Weights of a small GPT-style language model, trained from scratch on English Wikipedia: a norm on each head.
Each number is 128 + 24 x the weight over its row's rms, rounded and kept within 0 to 255. Layers, rows and columns count from 0. Numbers have three digits each. The size before them is the row's rms in percent of the matrix's.

# up: layer 7 MLP up, 512x128, rms 0.0877, rows 59-83, columns 0-127
# down: layer 7 MLP down (transposed), 512x128, rms 0.0842, rows 59-82, columns 0-127
up59 086:093123162159130126154111130163096118166101118130135131154148123123155196102145153097114161154128138156094144154103133186095094139177110143096118108117162120156173086147130134149133139138125126091111136119124098112148109164110124135111140127119145148146134139202117108148086129111106105110124182124117091087141129131116119059120119116126097119123147146107114128130126095111119109142134
down59 083:104153178125131138117154105097114066131095106119138147145122151119164139084109145124125120140084072129123130139149177191146118116140114136114141113126135146147100087109138132122146162114134121102150121135160095131192171122151107162116137102110127143115098140159097085157082120124100116087123149112099127169145136139128130142106118131146124136105149158111121114160152121082133176142139
up60 101:087116141149109159120119167111142147115101102144132111135138130063152102127204114095152199116123117125096105144122142123146144154116113145132139107131053127129129153150091108140137169158110136151108104141098114120116117110132111100143160094115138110128090173146137112125146125142149134119140145108124118143137110134083096120122070107156126127134111147107140118150096136150153127082175
down60 100:103119109146130136129153140128098150092108133176128146148150172171113119110194101154098107154138153158135117111121104121140142149158126116128150096117135123093105115130129135156082083137106157117129099170145127134139129148138117124146146116140128150081113126182110128072077140130163147082096126178095116123136126191148129118133097135156123083125107144110109141136118164106132103123112
up61 091:132132154092159175153119105161112141128092101164098097124093068147106136148128142133126166131133110098150168123095167140087079153102117115151130133129152110143112133154100146120105119119123137134150135124120067156143125122167117125150140151116099087166153135121092126106094142118114145121090106119153094100152133149170161170153132112132145119128159124129126177120148102168139090145127
down61 091:109136146090111123150173145123120084101138126091110135142174137163128165103115154137109123094144073139118099098155172151151158102103144121101198122123121119133099137144126154099144146131104079099112121145168118142122146091157113152115143164109142133126125106101153110135080119150140136118145109104111136118117157167093099144116127156151133163147090150096160122102117111132115182128117
up62 100:129134144109127102157093146121112173135131101169102131167117122156171109141143139150151190107118126118126149136122123103121152137116139085164120071114114128128163129175162145088090133119087123107126135097119068122181121128091146176156100111126110089119141129154103121135148142094112144133103152098120117136144085120126156109126130126150128142113199137121146120139114109139136080139125
down62 099:183122120148125161107095121146171110112117133126158134124159106124134123110101177141103125107173130154115127141091139113136082110128107139119129147132103141105119152122118112141132114127138079075137149137162123144154114135094059113106147137175139180140109118141084126090121154107110156125108139123088164122132118136132083104150178132115168141155118149122134125153092180119090126151150
up63 087:133128122182128085190108147127151152145110119173098126127113093097112141141117163116177111102109113089142118116141111165107144143144179101117112140104137164112139121111141076135079115104117155105136102144074130132111132169118141136166162120133099092150153150164135102137131131121107143114108193139146134139157145129116154083115127162127140142141113126140139168101133140104107130169135
down63 089:156068131108119120139146137138128136126130159140115115070107148128143112160116115179091113175122121160085124120147112112156110104126106134072100104118110131092176154113111129131084135136113149121082126126130157141133178139157096112092128153103152158108125101106151156130132118180182152133152113143120178115128149139122095115155133107161124126135100089149129161137148117141124096106116
up64 105:112126134144078141132138144131108132127128134162097132149098100121173127154085117126100077131154129104136163143099105169111132122144156137107154122161149168105106126136155107110087120160140164124143128135124130123095141121154164118144150132043092129116093142157109104101107127133106114165137163122133162163147089141096110130155125143156108117137122182143105134096099128084155111167133
down64 109:149134154165116167116175094098094120119107104165141160152145135124150096123121125108130151135142095153135119164136070094153126079087168120112137111087127121127104055104129124138143157121093145133136121125149153135170113104130143120123122137144118121117099155169098114132118121130107149131163105119130123149136112205147113136107120144139113128155125169158113153127092103127109152119071
up65 094:106168099142093154103116140145157138117128099142122100177090117119105118124154129116144169128099096158123119169139189138133146121118133114134110055116096106121092172101139099138146110173092138102165146112126145099099083116148185124137111118108128155177178139136095117164097144127120114115166153112106133125119127137142134139152124144156142132145107134104112116114143095144168130132126
down65 095:137131104136119125160113091092110120101142156120071124165111185134139133110102128128112089147118097141115106148182106090128141098142141155125160110109118150121128103130133150139146133119131143161127149144117126163105082170164133099108134139123122115114115119161131121078140098175165145074084121146087146172110147128136147131122169141099164131154074123142120102120132151095154149141144
up66 090:118096145154095123140107125123119141179109112137142122144110110089122144157089153106133135131123099149156158152114123195093117114168112114123110117137142161135139101143126096148118147109144117096126171142078148146122113086127142160114139141151110154078147120138096142176114126123105116115117176151108080119172148144106149119115106109133080131143147161177130120073122127097122164158145
down66 090:117083152135104114109120146184081092115121183144152162131124121137146144124155143141118158145109100130140122105116089141147121176119060137149124133120102093134108135119152135116121180132047133122129137143144166107157065151106128147133127147100157093136161157111164170157111125140145162102133140103111104129140115155097104092123095132120147135118108131140119110152123133131111126126106
up67 102:096165123140114092122120123109182160143150096154148104106127123097152121149120153137104148134132106135130166139109111131150158151120123068127058147110139108107155123139110068151112139124087143146131172091128085138147109130158131153111123159104141163133119162140155093106158141155152156110146122103104146147159086150110115119161098149166155090120120135118103128141097086143126118147142
down67 103:096141122118132137121130135130126146126150114134093117157144124155121154110138124087139140101101143151139070131119117123100161145092120123126123117149117131148152145116151140165104105152132090130120062124090147159115128116083180097106144125169115174110128106131135126085165141099103133116157162113101131132125153175112100144153165153158159158146141133084084168114164116117072136116105
up68 102:127146108094126138161121121114095122135085131148062120138107122135162170121124125143093125143102110136124124148109138135146110147150129093204117119132148086112081143190124114148126197115101146109102141138139128095146117128144100130157147136145110113157136115129172126132150124146118088121081102138117145108158124130131116126174106144129173084146112094147137165158106144117131087110149
down68 097:119155113133101135083121093169131144137149150156112175111195103146106130119117115118123130132090137104106140124128164080142121138107091123119142155146123111111087153096122141082147102160120117161176110096156141149167097091120132106186132129146137116081121149143118124125105141117118163147143108125104140140083122110083115127102104109122132135132133161154135167114162134110148189123121
up69 090:115123137121079159147129127144121119163150096148154127159086135130112106132106125103123118104174100095126176163147138103166062128108133155117123150135126132130070166169128108128147162131106090155155157112122149098127117128139137119136127120133120097110078150112115111109142094143141142099134142073115141164136144167113131117106120139139132079117139140153180136133067131163133091118146
down69 092:134131147112108133148163115154109161100151151165117155112126123154193136123165147138103097137091121151134099094118177104104160114140129138123189078099100151099123119100169095151130111122151134069110118101151122097159140140120122109124149144113140159113164099142123160122134141108125179128124099127116112141138126158126110110114120104154150155094061091126109148130126110127122161155121
up70 093:128165131138108128115143131149107122175109119135121110092163148109115136150152173125115119108134109123137114137107122117147139120140139081126136153133099179100087141093133128169139133093110134101129093117159088120134115118075084127124114149145135102125096123102093142133137138107148136094132120089156138106149122163123107168112106142135196159109129106129077144154107170196165088124135
down70 094:144118092146107144167167153114117138139082106150136105147088133101153128082154123118140159142148151145151150172096153152107150110178106118121132115141154142134130107131101141125078112093121134107146151140149116165106187154124118157137130126148097082095123114108191115154081137110144086139134138143120128149135109103106126146122140162126075134094157087134112122106137111124125146103168
up71 100:106146143118122106131054105090120150128162104109133102141100154150126099148137108115103141128158148123088111110093123175136151140109134131180112089150138146122164155185089137160119164091128084118143152172100131132141121126136101102155175123123091104125190140106093124114118111119123125126152111141141162117136096122120162133135096090148146118121125112108154152135142148169118134138156
down71 100:136129140061136131140197168127133124174120069130121132116117118181143120135153134130097109185148115134122121124130156089125106131156162152129103164163131113122078166097138144132161128141085100148139130128119127070094148089136151127147090131149128129139110116092109101143106125154085119100128137121152097152155114145149154108112120122132087132117164158126138092142149102124120126149123
up72 099:122190134127109122107123135131130170169110133137115084150115130136140082154166122136126116115147151151120121119067148155141095172125142145149075088141096118068091151145139118078153140147137109140109154162138121130087097098110116150130136144102128131105128126118106107170108104090131117147138178112137124170114093130111100144119141084159143147137149109149144134139118148107082112114141
down72 102:129134110102155129132105141120092140125179127148145130182094098100123187152146125099102135126121133162088113133114136105117112125113094127114142138091142117127124107148111111143138100114175107128128137150145112153156153139118121105117097167126124159111121107137134168148125188089153135122109120137159129143126148114120105148163126141067131137159132167156071151100169142126076078090114
up73 094:144133134139112087159121147096124133156126118081106121140114144100064139114144158109158113113079129119118123163126109173084114156123162159107169149121147179094157127116158128103096132106154128116150097158157114109149098148129152120137130083117109126129116144139100106146134107111119133139144139127156138172125142128132135162100154152121091150121167141171083104097157151128126126196147
down73 094:098117098105112139085156146114143171060094089112128152105135145107135140154145140185143110145143150098162142133118111108113185129126134151160147107114111106138117144125118137133125119084103093111125140149141121106131128118117113123127127147070138178142148150079125144085147129121115148132143108093123135124090118134152140094130164105097188156116109155133124142153145095192134147135126
up74 094:136127119110129114111130145135149136123107108119160083099122109108083153113144147140115138079151073125134165126130125132166084154160158108146136146105128087118109145106139129121123099090129104145141142156129067133171144157144158148146098151126106134158128154085082088113145131116099123123124119130097123123162094143134129152168119058146136128090148080144125156121147154163153114137157
down74 092:110151113112117111124151139215081111120109093107100170138145103120154151137119128137097131110149141125101168102113168134120189119139156087133119114119133124159158130148154128135078130135154132102096140152131125119111105126086134125157148156089101142154159137122150123135101116107126127097109156118114087151102146150133135081153081144157152107166104121145149094095088133113122143146134
up75 100:117156152118133120116121147095124155148123111138155090117149158117079118145119137106108133114149083139135141108114130129097154161107124111121108124181100108098177117177141106088145113167121135106118171102094119108112103154144142194132154153113131115120131108119093121114104182137109114190143163078155115163123121137074117100129125122120133135102109138148105150154128145120129136174151
down75 100:126066132113169104113152178107149096129146141121163119131142127157113108145129124086137133122143121092149145123145115114143118102143109117105188075166127119068129083154177146127143118181108147108171142118114152113160116097120131137135120120148132147156135104101109105082118128160120127117144172120112166114115110154158142098123142144162134132136119101101092113130128115090131180123156
up76 104:103099107153149134131064129123103183109142116132126129108092142172122170103131156096089120123117096126097093153130123143106116191145140135128140115190110143145103156164164129172131104126147123114126125149162135171129104088088174097124111077126118110151153157130112135105135153109121144116122154121137153124112117140111102168100097148157105131117166121140126123145132149123155138137165
down76 107:077124144141133125144119134141150085145177114098143121106128181166137132099145162065157104116102165110100075097171103110088121111123132161119149120125119143080143148166110155102160123125128132127127108129091097188137153154090112111144165160134075122136084144122136134141120131146126138121136146140125121106156148165130133159147133113098106129119087144150121109098128115154126128101128
up77 098:112158145133167071159114131159094135112137115131130107112126120100143144121195151108153098123122115118123091097130116142109164121109110108156137117122102129108140145122133134102139118109076166145151117098159101135173137097118107173129102136138115147139086144087124121148136113135128130146115118120135114148159072144099106128162086147139173118073163152181177123155095105118139112121138
down77 100:131137083177111104159120151112134148127154083088122147124159111148131158150158152131132135148152141110116109146143129125105109126190146149115112114124137132105128096081097159151142180079112122118158071126146106150108112122133156140127115115092111156110111085092128162125138130146157108164107171155087154144130113138085121089144061118136119120102152133136123136160139126111107144147138
up78 094:104157128111160071131130151154129142142087102113111119124137114113125146119165156114123101094134086111138108149076130125088136116107138125123162114143131152138090120073110073174133136101102143158132093112077108095163121144137165171134142139137097136108122161126075150133156127121112131185162150139123158091146122126109094132111116147140160138095146128106177115124129126138124099115118
down78 096:156101132096177163152116120101081097123118137117120086154121124129139142140086153105146124159121114128151138097164116162120130130105117143094168142131145124125165108105085081152069157143085160140111089138129128185144101174119145160117107142097112090121103147113175136141152158146139103120136110147157146148140111150091095153154160132134119127114116086122107102134116116140154121137124
up79 103:126148196090117110142122151143138153156106119124138141141105110127140121112110166100121106145187147116104142110133164158130116149124152131130159103157125133118180111100143123171128127089132118132131112156127152109081103113109113121139124128084076145096097144160097128163094076127086130144152160108131141117104075121136157154125120116170103106164124139151164142078116124132158127138111
down79 104:128127090118188133122151065146056092162112143136195094147171138163126148091131106099156131134114095134126100123129127161157143120133154138098131118102127124108174138150136098096137138094127126137163092076146142128150154148123106126140149125153146154098094132114117121091108136140113118120152132149145083129105092169116156120152165106124103131153145120145125093127130134106148130134127
up80 092:126111152177110102145134111187139119134149110156123108121138141079126123143106126122143110116153093123136108150111140121157085115126101163149138148119130162129118124120121162160136168116073151141131081140140141106116138156113159121131126076105134114129130099104136071091152099114144150130126116105136106128149123131094159111126102144188179121122149123088094139088117133091121152163189
down80 097:121105146115152143105070067086160140110116125149124101151126122145120134076107147120103126158145126141193159132130128095164170152109151141115111075121142149129123107140152092148117102114137091117158097148112130122123160165146129151098104169113138101110135101121130138101142128157149130138118126122101169136106108094130161154174140133081096145140160108168115095122106140136166132138125
up81 100:114105192110105176164122109176127133112139132165125119131134110106137112088115129094132158117093115131135106170144100153155096132113151137128105100124087120170102147149155125147104168117144128103172115136146120120149119077112134114170107120122132131134160134132130119135135110134134124092105152048145122159130135151098105137168107133124125146085201104128126101126132105154140097129151
down81 102:133097117133131125084152131135143165069115151121094148097136120156072081092166103141139135090126140126137160138099094154142149136154105155143076144135111130120143156156123132122115126122115102108115177129120142147142130166127144151178061093152137106111132114118121115125134119105103145142153113108094137129119140138078115129113119183143123125138147176125151111118178122112124183132146
up82 097:070101129111099121150105107156133132157123089103100115146135092125107159161136127100158123123131108112135118145154178128115155129130160066099160160125080099117126157094105143146113177162111187115132138128124152092140152152184133136132120161126121119138092157116134102141129100099127110104150135112113155139137140139121089165169099133128147116134126106157134146124128107126136125123198
down82 100:150144137120117169112152120122105088100151144143109151114136104072116141125128175162143115178102139084123108101127151103155158094145098116119080107121170157150166135128122129119140136170112084122150176130100110117141137114080119136165132128144099144107094119105085127130127159133103128116116115164122143109153124122096144122137166147114170149130098129112137115166109183155151095113163
up83 092:139098130137109120206122082181131155143086104103130133157127121089132166103134145135119098127161077132116139134120096135070136105150129137120124154137127124142120163118123122144129102135154134111161105118142135126099084097144101155124118168126096127107095119132154150111155128103123163169159184095151080145106140109132136123176141146141133143105124132140117118134152175112108090149155